config.yaml
d_mlp: 576
norm: "layernorm"
tie_embeddings: false
init_std_up: 0.0361
init_std_down: 0.00805
decay_shape: "exp"
seq_len: 1024
train_tokens: 208400000
Each number is 128 + 24 x the weight over its row's rms, rounded and kept within 0 to 255. Layers, rows and columns count from 0. The size above them is the row's rms in percent of the matrix's.

# layer 4 MLP up, 576x192, rms 0.134, rows 349-420, columns 96-191
size [101 104  99 106 101 101 104 104  92  94 100 103  95  99  95  97  95 105  97 110 100 106 112 103 101  97  98  96 108 106  95 106  86  99  94  97 102 110 100 107 108  98 104 106  89 100  98 108 104 103  89  99  93 105  99  91  97  99 101  91 102 104 101 107 108 105  99 101  97 105  96 101]
[[148 175 133 185  99 179 139 133 167 143  94 104 165 132 107 132 152 154 124 135 118 165 148 101 118 126 125 134 102 148 156 125 145 141 134 134  77 172 133 111 172 155 102 102 137 111 146  85 178 141 163 144 162 112 132 151  91 145 119  78 105 127 104 166 112 100 136 115 140  88 164 114 101 149 129 122  85 103 156 118 139 132 170 169 106 130 112 157 153 119 153 109 134 100 129 110]
 [107 137 106  94 116 156  74 130 196 150 104 169 138 147 140 135 129  93  83 155 126 110  82 181  99 142 143 128 160 136 144 143 161 109 112  97 126 146 145 114 154 132 109 143 110 123  98 188 104 129  67 134 134 159 139 109 106 135 120 125 153 181  95 149 131 103 102 146 103 168 131 151 138 123 120 161 166 149 130 119 123 127 152 113  94 115 152 157 145 142 114  97 133 149 149 177]
 [158 143 124  97 166 123 119 152 106 137  99 146  97 173 155 115 145 113 155 146 128 151 152  79 128 104 112  94 118 138 114 159 129 144 156 169 168 131 130  79 146 146 128 134 111 111 114 133 106  87 104 155 152 153 133 171 103  91 101 123 122 148 137 128 141 115 116  73 158 126 121 111 168 118  95 124 108 134 108 107 165 187 140 124 154  88 106 120 139 105 147 144 121 145 114 138]
 [104 144 117  86 142 107  85  97 104 136 154 140 134 143 186 105 119 140 125 151 170 114 122 129 136 136 129 124  99 123 168 134 172  98 138 168 170 123 141 150 106  99 110 129 128 164 147 142 118 126 154 117  31  89 152 140 153 101 133 123 113  98 124  97 151 110 109 106 140 150 115 111  98  99  89  99 120 148 120 146 164 118 139  93 155 118 181 110 118 142 154 121 103  91 153  81]
 [140 107 103 125 141 132 178  93 126 132 172 141 133 108 139 114 131 134 122 111  95 109 148 108 123 145 155 123 163 146 106 112 164 104 157 147 128 124 134 143 141 103 127 115 138  92 115 168 161 141 142 160 108 123 105 132 140 141  98 144 111  75 109 157 160 183 146  56 106 128 147 150 108 149 158 157 155 108 121 130 145 119 103 125 137 131 155  83  97 154 106 118 119 118 177 140]
 [121 152 126 153 149 110 155 156 113  86  96 118 124 166 123 142 149 122 103 100 136 171 154 122  75 107 110  85 132 167 107 128  91 130 166 100 138 125 124 111 161 139  55 103 127 111 156 128 139 174 139 120 154 176 177 134 113  98 123  93 117 141 108 134 135 122 109 138 127 140 111 102 150 136 133 117 120 153 137 126  81 121 174 134 133 102 126 146 134 191 135 148 137 122 143 114]
 [102 178 148 165 108 134 148 123  73  88 103 138 134 106  91 135 150 126 166 132 142 141  72 137 136 112  85 123 144 145 127 143 125 177 111 124 130  95 125 184 133 134 127 137 121 158 120 126  87 159 118  77 152 177 140 155 136 106 124 109 125 122 168 160 118 156 111 127 154 155 112 138 110 115 104 108 151 134 154 140 112 146 161  90 168 115  97  96 134 107 131 139 138  77 127 133]
 [193  99 163 142 142 124  99 136  92 155 167 130 129 132 104 109 165 148  77 126 169  99 133 136 187 121 135 154 158 126  91 173 144 123 134 184 101 113 144 164 131 141 131 128 143 129 118 144 132 149  84 121 104 163 114 138 103 145 101  84 153 122 121 135 120  84  90 106 153 147 110 145 101 136 108 113 101 130  89 120 141 139 121 148 114 105 101 116 120 132  86 109 119 117 133 132]
 [ 89 105 115 158 145 124 109 107 116 147 154 158 107 125  88 118 145 108 131 169 157 124 135 126 109 148 179 149 134 165 124  81 140  97 136 149  85 159 111 107 138 107 109 145 172 134 134 130 118  79 109 157 133 139 148 106 137 127 105 127 126  98 134 117 112 111 112 104  54 172 158 137 124 122 126 109 106 162 124 132 128 121 127 103 137 129 140 135 109 133 113 128 102 115 126 146]
 [160  92 118 144 120 132 111 162 145  89 142 149 137 126 103 126  95 128 169  78 112 119 141 113 147 165 137 131 164 119 147 122 120  96 106 115 173 128 145 137 118 159 141 149  83 102  97 127 137 107 149 108 136 148 132  81 142  81 112 115 176 152 147 165 137 143 119 133 123 187 137 163 124 141  98 144 168  96 145 125 126 135 149 117 171 183  93 112 159 115  96 146 153 139 101 158]
 [110 137 157  87 143 120 131  92 103 143 139 157 154 107 133 111 120 111 110 130 166 103 128 142 160  86 127 117 132 125  91 150 143 146 166 112 117 104 145 125 101 112  83 146 161 126  81  81  94 114 160 122 165 147 148  70 184 130  92 143 145 133 115  82 141 181 171 120 158 145 168 156 128 124 142 121 135  83  93 114 144 122 127 152 142 139  58 113 120 142  68 134 147 110 130  85]
 [120 140 147 114 111  93 121 169 124 100 146 120 126 138  94  98 120 137 110 129 119 130 172 182 120 127 148 107 102 165 133 119 153 127 116 161 155 124 116 136 164 154  87 112 125 134 111  99  88 132 159 144 123 116 101 140 126 120 108 123 144 114 118 136 147 150 116 108 145 114  86  78 134 163 106 195 142  80 189 143 131  96 126 134 154 160 136 116 157 129 141 123 186 139 142 132]
 [104  84 126  89 116 136 100 112 127  74 123 129 155 100  94  81  72 133  85 128 152 148  86 116 161 107 119 121 116 150 124 197 155 156 135 182 136 124 137 109 130 157 131 150 133 123 110 130 118 117 124 153 126 121 138 134 129 153 150 129 121  93 113  82 127 157  94 111 124 135 147 109 103 154 110 143 104 121 136  93 130 109 107 113  99 139  74 114  90 108 100  92 154 132 122 138]
 [122 136 112 109 177 143  94  79 144 120 100 103 132 114 122 119 111 144 151  99 148 150 122 138 109  93 127 145  81  99 111 103 148 150 139 135 110 128 125 138 140 113 145 117 137 120 123 140 147 141  83 158 131 158 120  75 133 160 134 107 135 110 101 123 156 100 162 108  98 141 126  92  98 136  98 134 153 178 116  83 143 113 143 106 127 137 112 148 136 157 135 123 156 112 107  77]
 [153 116 110 134 128 138 126  88 180  97 150 123 114 156 111 152 172 133 148 111 165 117 102 149 150 114 126  78 130 167 106 143 142 129 119 121  82  86 137 101 128  82 121  95 163 160 119 107 169  93 103 160 179 149  94 118 129 166 142 133  88 111 120 122 115 155 148 119  94 117 105 145 123 147 127 120 107 116 136 135 118 102 123 141 150 109 114 150 108 142 120  95 112 123 129  97]
 [119 140 130 104  96 184 168 109 120 141 146 107 114 115 161 127  88 104  90 135 140 132 172 137 118 110 148 155 139 153 148 169 167  96  97 124 161 122 107  96 136 105 134 159  86  96 124 127 151 158 136 125 148 144 171 112 138 113 141 129 154 149 130 157 122 143 148 135 122 119 141 103 108 161 107 114  74 127 123 157 146 111 110  85 107 148  99 109  79 135 152 125 134 155 132 105]
 [128  92 124 149 175 166 184 155  85 144 126 135 139 147 147 123 138 104 100 147 128 107  77  74  97 142 145 128 144 130 117 100 108 143 125 117 102 100 115 125  89 132 121  76 133 131 178 110 167 114  79 130 107  93 137 169 143 149 105 131 128 112 158 143 138 145 133 118 116 110 208 137 141  99 165  97 144 166 127 161 142 133  94  86 123 120 117 113 120 129  93 146 118 136 137  92]
 [159 131 112 141 141 126 142 128 115 136 132 137 136 151 114 114 158 124 104 148 114  97 105 179  88 173  95  91 101 139 107 170 149 125 117 151  98 152 139 133  78 122 113 122 123  86 105 117 152 135 115 174 141 138  99  97 181 128 149 115 112 128  97  88 166 152 167 121  80 144 138 144 148 136 134 136 152  53 137 129 126 150 121 163  93 114 124 135 116 112 147 115 101 143  86 141]
 [ 82 105 119 126 169 107 149 120 112 144  98 111 113 116 151 125 147 157 117  72 143 141 148 128  80 140 162 147 151 174 124  74 126 123 129 143 181 137 148 115 125  77 157 130 150 141 133 170 122 132 148 161 133 123 137 146 121 110 122 124 112  85 114 136  92 116 108  90 116 156 150 104 129 133  79  96 129 163 167 121 107 109  93 104 143 146 146 128 149 133 162 134 141 108 103  82]
 [146 134  88 130 173 105 135 114 130 146 123 181 108 129 159 110 145 129 140 121 126 148 174 147 129 143 110 101 145 121  96  96 128 108 109 151 134 118 116 125 120 132 146 151 127 131 112 142 140 107  79 171 120 165  88 107 121 147 112 143 156 136 146  72 108 121 136 191 112 160 161 122 117 139 134 128 124  99 104 113 128 127 128 133 149  90 144 111 165 106 162 119 150 124  92 144]
 [100 175  85 110 106 169 127 113 130 112 116 139 118 108 148 131 151 121 180 112 139 135 155 124 131 130  92 123 100  95 119 140 129  92 148 133 124 118 170 105 158 165 118 136 139 159  90 100  88 175 132 114 129 114 133 157 114 137 173 182 107 130 115 126 114 151 129 128 124 127 101 169 138 119 140 139 143 150 159 115  91 147 130 184 123  94  94 100 122 104 161  85 146 113 114 120]
 [142 117 102 126 111 141 124  90 124 126 102 139 122 147 122 162 150 138 142 133 141 120 147 130  76 149 165 117 130  93 108 151 164 154 142  99 123  86 141 144 142 100 137 110 150 130 104 125 123 126 124 183 133  89 125 101 100 140 113 131  99  98 156  92 110 116  78 121  65 159  94  85 161 127 103 131 194 143 136 121 151  99 116 115 114 108 103 145 165 163 125  74 129 115 144 134]
 [134 148 112 132 114 155 136 175 120 106 147 136 127 120 108 109 146 100 147 113 101 154 158  86 142 128  87 107  92  79 109 126 108 156 166 154 120 132 169  95 150 146 126 141 140 187  83  97 157 134  85  72 136 121 131 133 142 147 113 113 143 116 115 110 118 141 146  97 168 133 160 151 101 112 133 141 102  91 156 132 129 150 117 130 123 146 147 192 151 140 114 146 145 119 117 159]
 [165 157 113 163 154 109 121 111 145 155 152 114 143 137 139 129 121  83 130 144 141 117 113 151  97 136 149 135 116 137 132 127 142 135 117 140 129 187 171 115  74 106 120 112 141 146 124 125 131  92 118 135 132 135 136 127 103 102 151 143 145 111 120 126 103 113 140 134 138 138  91 110  91 157 120 134 162  99 118 150 120 113 125 101 119  89 160 111 152  96 124  90 126 135 100 127]
 [124 130 164 122 138 139 112 136 125 154 113  97 140  95 150 105 151 138 146  91  88  85 165 157 121 130 160 134 108 129 158 128 137 170 150  93 148 118 103 149  92  82 149 137  99 188 141 115 118 142 113 190 178 112 106 107 159 139 126 128 118 135  74 133 103 140 120 146 149  89 109 105 150 143 113 119 138 152 135 143 154 135 125 144 130 144 158 139 140 118 130 103  74 115  95 103]
 [155 169 110 153 138 168 132 136 107 102 149  97 112 151 112 139  89 151 102 150  96 100 162 108 177 110 138  99 141 116 119 114 147 126 148 118 141 105 166 156 130 128  93 137  91 136 147 140 101 143 128 119 133 102 148 151  96 140 158 102 143 124 125 132 104 116 119 155 114 167 132 167 168 146 148 152  99 151 159 130 141 125 139  99 118 153 174  66 170 104 109 143 144 107 113 113]
 [156 132 164 137 134 152 134 147 163 146  77 141 108 129 126 103 105 146  85 128 149 129 148 176 122  98 140 136 117 147  98 173 116 121  91 127  85 112 127  96 127  92 107 135 120 157  79  99 151 117 122 153  58 136 138 121 177 145 126 125 120 134 145 110 103 178 120  77 148 131 152  86 113 149 158 143 108 154 157 142  97  94 134 107 132 131 139 135 149 147 149 128 102 156 113 133]
 [145 142 162 147 130 158  92 103 107 135 129 100 160 135 125  84 147 166 116 142 105 127 136  88 109  96 125 106 127 141  85 119 119 144 179  97 100 164 107 127 146 110 119 111 120 129 114  78 177 154 144 167 107 135 166 123 129 109 164 112 127 118 110 111 147 129 154 118 125 134  99 147 141 134 137 101  95  95 116 158 133 115  81 149 106 136 200  87 105 127 107  77 130 122 114 159]
 [141  79 110 108 124 157 152 153 116 102 122 136 122 145 117 123 147 145  85 118 153 146 123 104 120  95 179 167 103 136 126 146 135 144  90  92  93 143 163 124 146 122 136 109 131 153  97 133 150 133 132 110 117 162 123 148 131 112  92 146  93 178 144  94 107 172 110  74 137 116 151 134 159 125 122 121 184  77 122 132 109 159 131 145 128 133 181 121 131 141 121 139 121 145 140 186]
 [124 109 133 125 153 135 103 109 121 173 119 186 127 148 153 105 155 112 100 154 129 150 167 123 112  92 151 137 133  87 155 133 143 145 146 122 112 134  88 114  96 154 119 133 146 123 121 141  98 135  72 124 125 143 123  95  82 156 143 108 127  91 102  56 142 115 129  98  60 116 160 132 110  69 117 141 146 140 163 169 125 175 128 121  74 151 104 110 138 110  98 133 140 167 118 127]
 [119 117 120 148 125 119 163 133 108  96 163  93 126 150 127 110 118 139 131 142 155 104  80 162 126  95 150 117 114 117 127 129  95 126 139 149 123 126 149  89 159 147 151 147 170 135 104 108 109 159  67 114 182 172 136 108 148 142 134 171 161 129 178 124 159 121 116 166 136 168 126 130  81 128 122 129  83 155 133 115 179 131 123 138 136 124 176 145 119 114  86 157  94 113 131 126]
 [ 88  94 136 155 152 152 125 143 140 121 107 128 121 116 136  97 118 121 108 135 135 133 160 118 128 123 116 164  81 148 133 133 139 150 107 131 134 159 110  90 109 138 116 173 115 115 119 167 159 127 145 113 110 180 146 106 113  84  95 130 102 118  92 103 135 113  91 153  94  83 110 112 140 143 167 129 106 160 175  91 127 107 116 147 118 132 160 112 130 149 162 151 154 147 142 159]
 [169  83 154  87 140 102 139 113 145 131 113 135 137 118 126  79 118 141  86  86 128  96 102 115  98 141 109 126 104 109 160 164 170 149 146 100 134 160 133 107 110 135 114 143  76  92 115 136 108 150 124 134 151 130 128 131  93 126 164 132 130 137  99 152 106 141  82 141 144  69  76 112 111 102  95 163 125 107 123  85 180 152 137 117 117 179 136 136  86 119 125 136 139 102 144 112]
 [160 145  76 158 117 139 191 105 122 125 124 120 150 109 112 141 113 105 115 110 127 181 138 152 127 151 163 122 130 110 116 124 141 146 129 129 101 143 148 165 100 118 139 143 120 115 166 124 121 103 110  90 180 121 130 122 131 145 126 126 119 154 149 146 142 118 180  88 164 154 122 119  72 114 100 135 135 126 162 103 141 145 101 112  92 146 133 125 135  92 121 128 126 166 123  91]
 [158  97 133 129 118 165 123 125 145 147 137 105 132  90 132 160 139 107 139 133 109  98 144 148  95 100 118 106 129 106 103 148 180 119 152 164 134 119 169 184 119 137 114 114 137 118 136 128 127  89 139 137 113 145 142 120 137 112 156 110 156 123 155  98 117 142 131 132 177 171 122 121 116 130 104 187 133 163 151 111 121 123 106  90 128 113 129  80 108  84 159 144 125 104 106 149]
 [118 125  95 160  87 116 137 133 133 126  98 117 108 156 111 126 112 115  86 118 145 107  97 140  96 124 142 121 143 100 146 162 121 123 140 114 147 114  96 150 105 107 120 132 137 171  78 138  91 107 135 112 150 140 100 117  96 133 139 120 184 142 149 125 129 152 124 103 120  79  87 153 116 112 142  95 157 115 134 119 166 172 145 135  83 140  99  96 144 155 117 121 135  77 138 148]
 [ 97 112 117 118 111 153 143 141 120 145 150  90 145 110 103 113 158 148 156  85 127 128 149 115 150 133 130 118 177 164 135 157 123 171 112  98 127 108 155 130  78  88  97 145 100 131 118 153  73 127 140 114 141 105 132 104 146 107 146  91 108 112 123  96 119 142 123 169 112 121 108 106 129 155 124  88 144  98 115 140 163 147 138 117 144  90 120  92 138 137 148 123 139  97 123 127]
 [131 117 108 117 153  90 114 109 150 142 141 102 149 172 106 131 152 132 162 185 124  74 142 110 113 144 119 140 126 113 108 144 114  94 105 135 121 149 105 135 166 162 104 127 143  97  95 163 145 116 142 140 145 175 122  93 114 159 129 124 163  87  90 121  72 128 131 144 133 149 121 179 118 112 126 124 154 134 165  72  91 125 149 125 126 113 128 114 136 158 175 156 139 106 111 142]
 [115 148 123 121 101 151  99 138 181  92 148 121 104 147 113 169 124 129 131 120 155 127  98 134  96  93 113 136 148 156 165 132 136 103  94 139 125 105 124 130 124 161 112 157 141 137  92 112 129  61 113 125 169 149  79 141 154 141 125 136 123 102 123 113 134 199 110 127 146 140 139 145  85 164 117 166 172 149 126 129 100 142 129  74 116  67 113 130 192 100 130 122 125 131 116 105]
 [117 118 124 146 131 152 133  98 124 127 102 105 104  99 126 127  83 119 107 157 122 129  87 100 141 169  74 124 146 124  97  86 147 109 164 127 126 137 134 128 122 124 117 147 147 165 135 148 139  97 123 121 155 188 142 118 110 133 124 149 155 129 129 125  98 109  98 154 114 130 135 135 177 129  86 136  88 120 184 139 133 146 101 124 129  74 112 127 119 140 122 126 157 123  82 101]
 [153 119 137 146 116 115 131 134 111 134 112 168 153  98 179 113 133 122 145  96 162 139  91 157 106 128 129  80 129 136 128 116 144  72 129 110 130 111 152  99  76  74 176 110 130 140 113 136  78 137 136 126  81 130 153 126 172 108 137 165 117 141 134  90  95 177 119 119 119 163 113 141 146  97 138 151 134 110 125 113 176 118 101 157 134 159 134 123 135 128 108 130 135 133 123 116]
 [142 100 108 108 157 115 133 125 132 136 111 134 144 140 126 179 131 135 109 126 106 126 114 114 147 140 136 138 119  99 138 140 150 109 108 141 134 118 139 137 130 104 129 147 169  98 133 135 114 112  77 155 152  80 166 105 135 151 154  99 105 120 175 141 117  87 166 137 128 155 133 114  74 119 128 164 114  87 123 121 137  77 135 107 105 190 150 119 148 142 113 120 122 134 151 158]
 [158 119 125 149 104  90 132 130 134 155 119 168 140 132 137 149 123 136  74 122 124 105 156 123  99  86 140 107 124 107 141 133 133 119 135 135  98 105 122 131 146 127 121 123 151 108 158 111  88 100 118 159 111 116 119  91 112 160 107 130 150 129 139 121 119 172 134 184 135 117 136 154 122 150 111 136 123  89 115 125 117 121 136  81 135 145 118 154  99 142 151 119 173 110 119 106]
 [120 102 113  86 135 131 114 155 134 138 125 139 135 143 126 123 116 112 145 151 115  87 116 126 116 183 115 134 113 132 168 163 167 124 100 164  77 124  80 124  92 124 189 103 140 134 157 124 124 114 146 183 186 137 131 126 108 126 121 140 129 158 112 130 140 113  79 105 138 117 137 119 124 151 114 131 140 132 156 131 158 137 142 153 127 156 115 127  87 153 109 131 107 181 162 123]
 [138 126 187 121 109 109  91 114 101 119 141 139 163 117 113 135 156 126 140 107 143 125  80 105 119  90 138 110 115 166 163 136 161 126  89 161 122 120 156 141  96 133  89 105 146 144 162 170 105 125  97 115 125 115 101 129 146 171  89 118 112 119 130 121 128  80 131 101 153 117 136  86 119 161 134 149 178 100 140 134 106  88  98 165  96 141 140 136 133 138 151 127 115 134 150 112]
 [161  99 121 134 151 143 174 170  74 134 138 100 107 169  91  78 150 124 135  94 151 152 101 115 154 118 103 120 111 148 151 121 139 163  84 118 119 127 152 164 134 119  91 151 108 117 136 129 122 129 103 140 121 125 157 110 106 129 130  87 165 161 122 127 171 120 125 148 108 112 156 107 141 116 165  92 122 103 129  89 143 124 116  62 169 170 114 127 155 134 114 159 139  89 131 168]
 [132 112 143 131 126 139  92 109 168 130 134 141 140 127 171 101 138 105 149 147 125 108  83 110 120 119 155 126 136 134 135 121 124 101 114 106  94 131 173 131 113 116 149 171 107 132 110  99 113 127  90 148 100 152 109  91 138 143 123 141 140 170  93 166 142 129 119 134 116 117 109 129 193 116 119 113 125 122 101 142 122 135 162 104 124 132  97 117  71 109 179  66 132 112  61 135]
 [152 100 149 144 135 113  87  95 126 153 138 131 161  91 143 121 118 122 105 104 155 146 114 129 105 139  91  80 104 120 132 128  98  79 144 128 104 126 135  80 126 151 136  99 119 152 146 145 143 143  95 168 123 142 104  94 149  70 141 122 119 107 114 150 133 140 161 127 100 129  89 198 148 109 117 141  87 145 184 102  89 190 126 135 104 135 102 142 123 110 112 177 139  89 147 164]
 [103 107 142 151 149 131 135 130 159  93 140 108  88 130 104 139 104 145 140 161 122 147 112 142  79 134 161 107 145 131 117  98 135 148 103  93 125 103 138 125  94 130 127 164 124 135 139 137 173 153 111 117 112 132 156 112 153 114 121 150 132 119 101 182 157 155 118 132 140  87 134 188 132 152 122 136 136 138 106 157 122 125 133 116 128 115 128 141 167 190 157 107 128 116 147 123]
 [144  77 126  96 106 109 147 109 118 156 135 149 147 168 126 138 129 126 115 111  99 111  87 130 143 143 129 116 155 153 139 151 138 144 126 132 126 124  92 138 159  88 104 136 148 129 163 110 125 122 108 163 134 103 108 170 199 164 103 133 154 157 129 114 140 152 136 117 138 111  92 127 146 150 138 129  81  95 152 161 128 111 150 153 113  94 141 147 137 160 148 176 169 104 131 159]
 [113 108 104 137  78 126 120 103 117 144 141 149 159 115 165 109 103 127 131  90  82  95 131 112  97 104  97 154 120 162 127  79 110 132 184 140 111  95 125 121 113  98 155 117 111 106  75 104 125 143 110 119 163 128 110 153 160 137  97 125  87 117 113 105 121 139 181 142 125 135 103  68 141 102 131 153 126 130 106 130 171 146 114  95 133 147 118 172  69 166 116 152 111 161 104 143]
 [166 120  95 114 150 109 109 172 118 148 130 145 121 128 115 113 151 149 129  88 115 167 107 121 139 106 149  97 161 130 133 109 186 100 150 121 143 136 118 111 129  94 172  96 137 142 112 124 123 119 160 145 123 113 105 125 120 132 147 122 114 116  89 139  86 143 127 136  78 129 142 135 151 120  73 101 155  83 132 131  94 102 156  59 120 167 144  74  87  97 138  81 127 115 118 176]
 [112 154  91 125 140 152 159 131 172 124 139 131 151 152  93  83 138 108 111 145 158 132 143 105 121  80 105  95 145 112 129 114 110 125 103 158 117  90 131 119 123 124  89 166 110 150 122 124 161 132 123 102 105 135 145 131  78 134 132  79 118 155 131 139 132 122  93 166 112 111 139 152 132 100 110 108 138 178 150 150 135 103 130  95 133 155 104 156 136 127 101 109 127 119 110 148]
 [125 154 119  72 146 121 173 155  94 100 125 114 111 149 140 128 115 157 134 121 110 122 140 123 137  95 130  93 177 147 125  95 116 147 127  97  95 120 112 112 112 122 133 172 132  89 124 150 115 147  91 182 145 138 126 113 144 147 139 119 143 146 170 166 164  88 125 139  92 114  85  98  99 142 106 128 141 157 153 115 116 156 141 101  91 108 139 118 134 163 117  99 141 155 157 128]
 [129 114 153 134 158 105 160 101 138 132 139 156 169 106 159 130 141 135 140 145 119 131  88 130 150 157 147  86 132 142 126 127 156 159 114 119 107 132 105 129 123  85 126 127 120 197 180 141 161 161 183  98 102  89 149 133  92 110 164 142 124 173  88  53 135 165 155 114 105 135 133 138 113 150  93 131  76 102  85 160 106 100 121 128 138 129 134 138 140 107  83 111 142 119 144 101]
 [157 176 136 146 116 174 105  94 137 102 105 147 143 136 127 141 159 123 151 149 134 172 124  89 120 114 108 145 136 165 150 118 105 136 120 154 106 130 127 127 139 123 135 152 150  66 108 111 157 132 121 106 149 108 144 124 176 103  92 127 167  89  82 147 139 119 148 134 137 101 157 154 156 157 134 130 122 107 153 129 122 106 158 123 121 118 131 164 100 119 118 135 162 134  92 110]
 [107 143  85  67 160 118 132  72 127  87 119 131 110  99 121 123 121 132 139 147 142 150 128 123 113  89 152 109  93 170 137 120 131 141  73 155 135 122 156 121 147 123 142 130 144 102  99  92 108 123 157 160 106 134 143 167 107  99 141 111 164 130  88 129 149 129 164 143 146 116 161 141  96  80 148 120 134 186  86 158 106 132 109 106 140 116 109 113 100 154 137  84 178 157 117 141]
 [110 104 162  85 155 117 109  98 132 120  90 139 163 117 144 188 107  79 130 148 132 142 149 110 139 142 108  96 133 116 108 170 153 119 153 120 107  80 132 134 140 128 160 125 175 124 131  76 129 150 143 147 111  99 114 124 133 116 116 106 101 141 168 184 105 110 113 146 110 108  84 136 144 150 111 124 107 134 143 130 122  90 145 131 127 132 184  78 131 111 155 148 176 143 149 128]
 [158 110 141 130 115 129 108 118 122 120 159 177 118 128 122  93 180  96 120  54 122 111  94 158 145 122 172 116 120 155 130 126 123 134 113 150 127 139 129 114 144 112 123 116 134 116 148 130 135 109 154 161 143 119 167 118  71 101 138  73 123 108 166 163 101 114 112 110 103 107 169 123 114 159 113 179 112  91 117 112 112 153  97 138 145 130 119 131 142 122 177 151 163 102 118 135]
 [133 153  98 123 153 175 127 149 132 148  88 125 142 114 118 167 153 171 122 125 158 141 134 126 121 152 160 113 116 172  83 130 172 145 117  95  92 158  96 149 151 130 121 132 116 124 161 113 115 101 131  80 134 113 128  86 110  99 136 104 126 138 130 176 139 119  95 126 120 127 144 163  96 129 163 120 133 134 147 153 132 119 150 108 112 117 139  99 142 126 160 132 104 117  84 149]
 [101 143 116 116 175 136 105  91 171 154 118 131 130 126 127 139 171 147 143 184 109 149 123  90 103 114 136 112 113 108  98 116  95 110 107 144 107 108 128 170 175 110 113 139 146 121 142 109 132 127 115  50 120 115 150 123 147 157 118  99 136 164 141  87 129  71 115 161 154 131 120 139 122 108 137 120 147 162  89 170 134 162 115 120 125  98 121 101 147 136 106 133 129 110 116 146]
 [124 133 129 156 120  98 118 100 116  88  76 111 147 124 130 124  76 145 114 107 165 121 141  83 172  91 107  99  94 145 129  94 141 131  87 151 115 163 139 159 149 102 130 119 147 119 143 143 157 137 145 123 121 131 173 155 123 134 113 126 181 133 120 147 143 105 125 171 112 110 121 133 156 103 142 149 138 162 136 151 101 145 169 123 124  97 143 130 190 127 191 138 136 135 153 142]
 [105 139 178 103 134 124 173 125 189 108 133 121 116 143 125 163  95 116  78 125  77 127 109 115 120 159 113 108 167 112 161 176 122 137 123 128 149 154 152 104 114 119 135 122  81  88 146 100 142 116 167 139 133  93 110  98 160 141 105  92 118 158 145 169 145 161 141 192 142 128 152 101 152 129 111 124 109 134 148 131 111 118 141 141 141  99 179 122 112 133 111 109 127 145 127 156]
 [116 132  69 147 153 138 152 102 143 134 107 125 106  95 146 157 115 160 139  69 129  82 121 130 108 108 139 106 108 185 133 153 140  95 128 153 120 135  87 101 106 107 126 158 141 158 129 113 132 127 148 113 118  72  59  95 148 126 134 118 117 121 126 133 145 130 131 114 134 134 131 132 162 130 122  84 161 135 119 134 148  99 150 148 171 141 135 120  94 165  89 131 128 103 142 134]
 [123 141 152 170 109 123  86 150 140 148 150  97 116 127 130 123 149  76 137 149 161 116 166 124 197 146 145 138 108 111  96 110 164 138 128 158 136  80 135 135 150 145  78 137 123 106 124 153 155 133 132  98 155 124 140 154 141 131 109 124 129 110 137 136 175 108 122 156 161 133 155 145 124 115 114 166 102 174 131 124 134 106 146 111 114 145 127 109 145 141 151  97 133 118 129 148]
 [107 110 143 114  92  96 145 123 141 114 127 128 117 154 134 146 154 137 110 120 173 122 142 131 108 116 171 123 100 127 132 121 166 146 144  70 105  79 114 146 153 118 108 123 152 135 141 123 151  88 118 102 150 121 119 144  85 117 126 135 115  77 147  61 113 136 118 166 106 114 164 150 149  80 108 153 151 152 179 110 144 130 140 124 136 122 121 142 148 137 187 134 177 147 109 137]
 [131 118 199 166 105 133 149 123 154 104 126 170 151 123 143  93 183 140  94 121  94 136 138  93 113  75 161 137  97  81 148 123 149 118 141 127 106 119 111 109 118 177 124 133 130 150 149 158 135 146 121 130 149 143 153 152 121 120 185 119 105 126 142 130  81 117 146  72 178 156 166 121 143 125 129 119 103  74 122 142 184 135 181 128 163 150  88 122 140 117 148 117 128 119 116 134]
 [150 134 149 124 121 131 131 134 139 112 111 131 172 161 134 131  90  93 136 136 143 137 121 141 145 119 148 158  84 149 127 115 148 122 122 131  95 107  83 120 121 106 111 151 109 127  83 140 107  97 105 147 126 136 148 116 118 154 109 124 118 135 130 132  69 119 155 136 185 165 157 122 142  45 155 144  94 130 153  93 143 150 174 130 106 101 130 148 127 114 118 180 111 135 141 125]
 [154 149 155 124 131 146 113 101 141  74 125 106 159  58 126  96 137 158 105  94 115 111  99 121  99 141 119 136 105 117 135 143  85 105 111 126 138 114 163 151 144 144 107 136 102 191 136 157 122 148 163 162 101 115 123  80 109 121 131 139 114  93  84 131 118 112 148 123 128 130 108 138 142 127 139 174 162 120 113 178 164 134 169  89 103 189 109 159 128 121 141 101 137 115 122 114]
 [135 153 120 138 157 115  92 152 110 116 121 165 135 115 186  84 150 110  97 130 141 103 124  70 140  91 140 173 104 109 107 171 135 149 124 112 154 154 129 156 166 142 156 122 114 103 134 130 148 112 111 105 122 151 162 103  97 120  88 128 110 138  72 127 126 137 113 122 150 102 106 154 168 115 147  88 146 131 131 155 109  91 133 157 118 115  88 103 148 120 144 125  96  88 116 118]
 [100 107  99 103 121 114 159 152 119 156 157 132 162 142 163 120 140  78 132 121 156 131 121  98 102 150 165  95 112 144 118 123 109 143  99 164  50 143 167 155 109 153 153 137  93 105 117 113 162 148 111  96 106  85 134 101 103 136 139 105 162 155 129 118 146 123 130 140 150 108 107 101 130 129 118 112 131 132 150  87  87 111 150 130 138 131 103 122 153 129 165 100 158 163  85 160]
 [126 148 119 142 112 146 109 130 154 161 141 140 132 140 122 127 109 117 144 102 103  83 150 114 127 125 118 118 135 135 106 171 168 109 119  72 167 161  58 139  97 108  96 163  99  85 144 176 113 176 150 116 183 137 107 123 153 146 125 122 120  91  79  70 150 156 101 103  73 120 151 131 127 119 110 146 145 123 149  96 128 135 139 175 129 139 129 107 129  98 127 128 162 106 134 141]]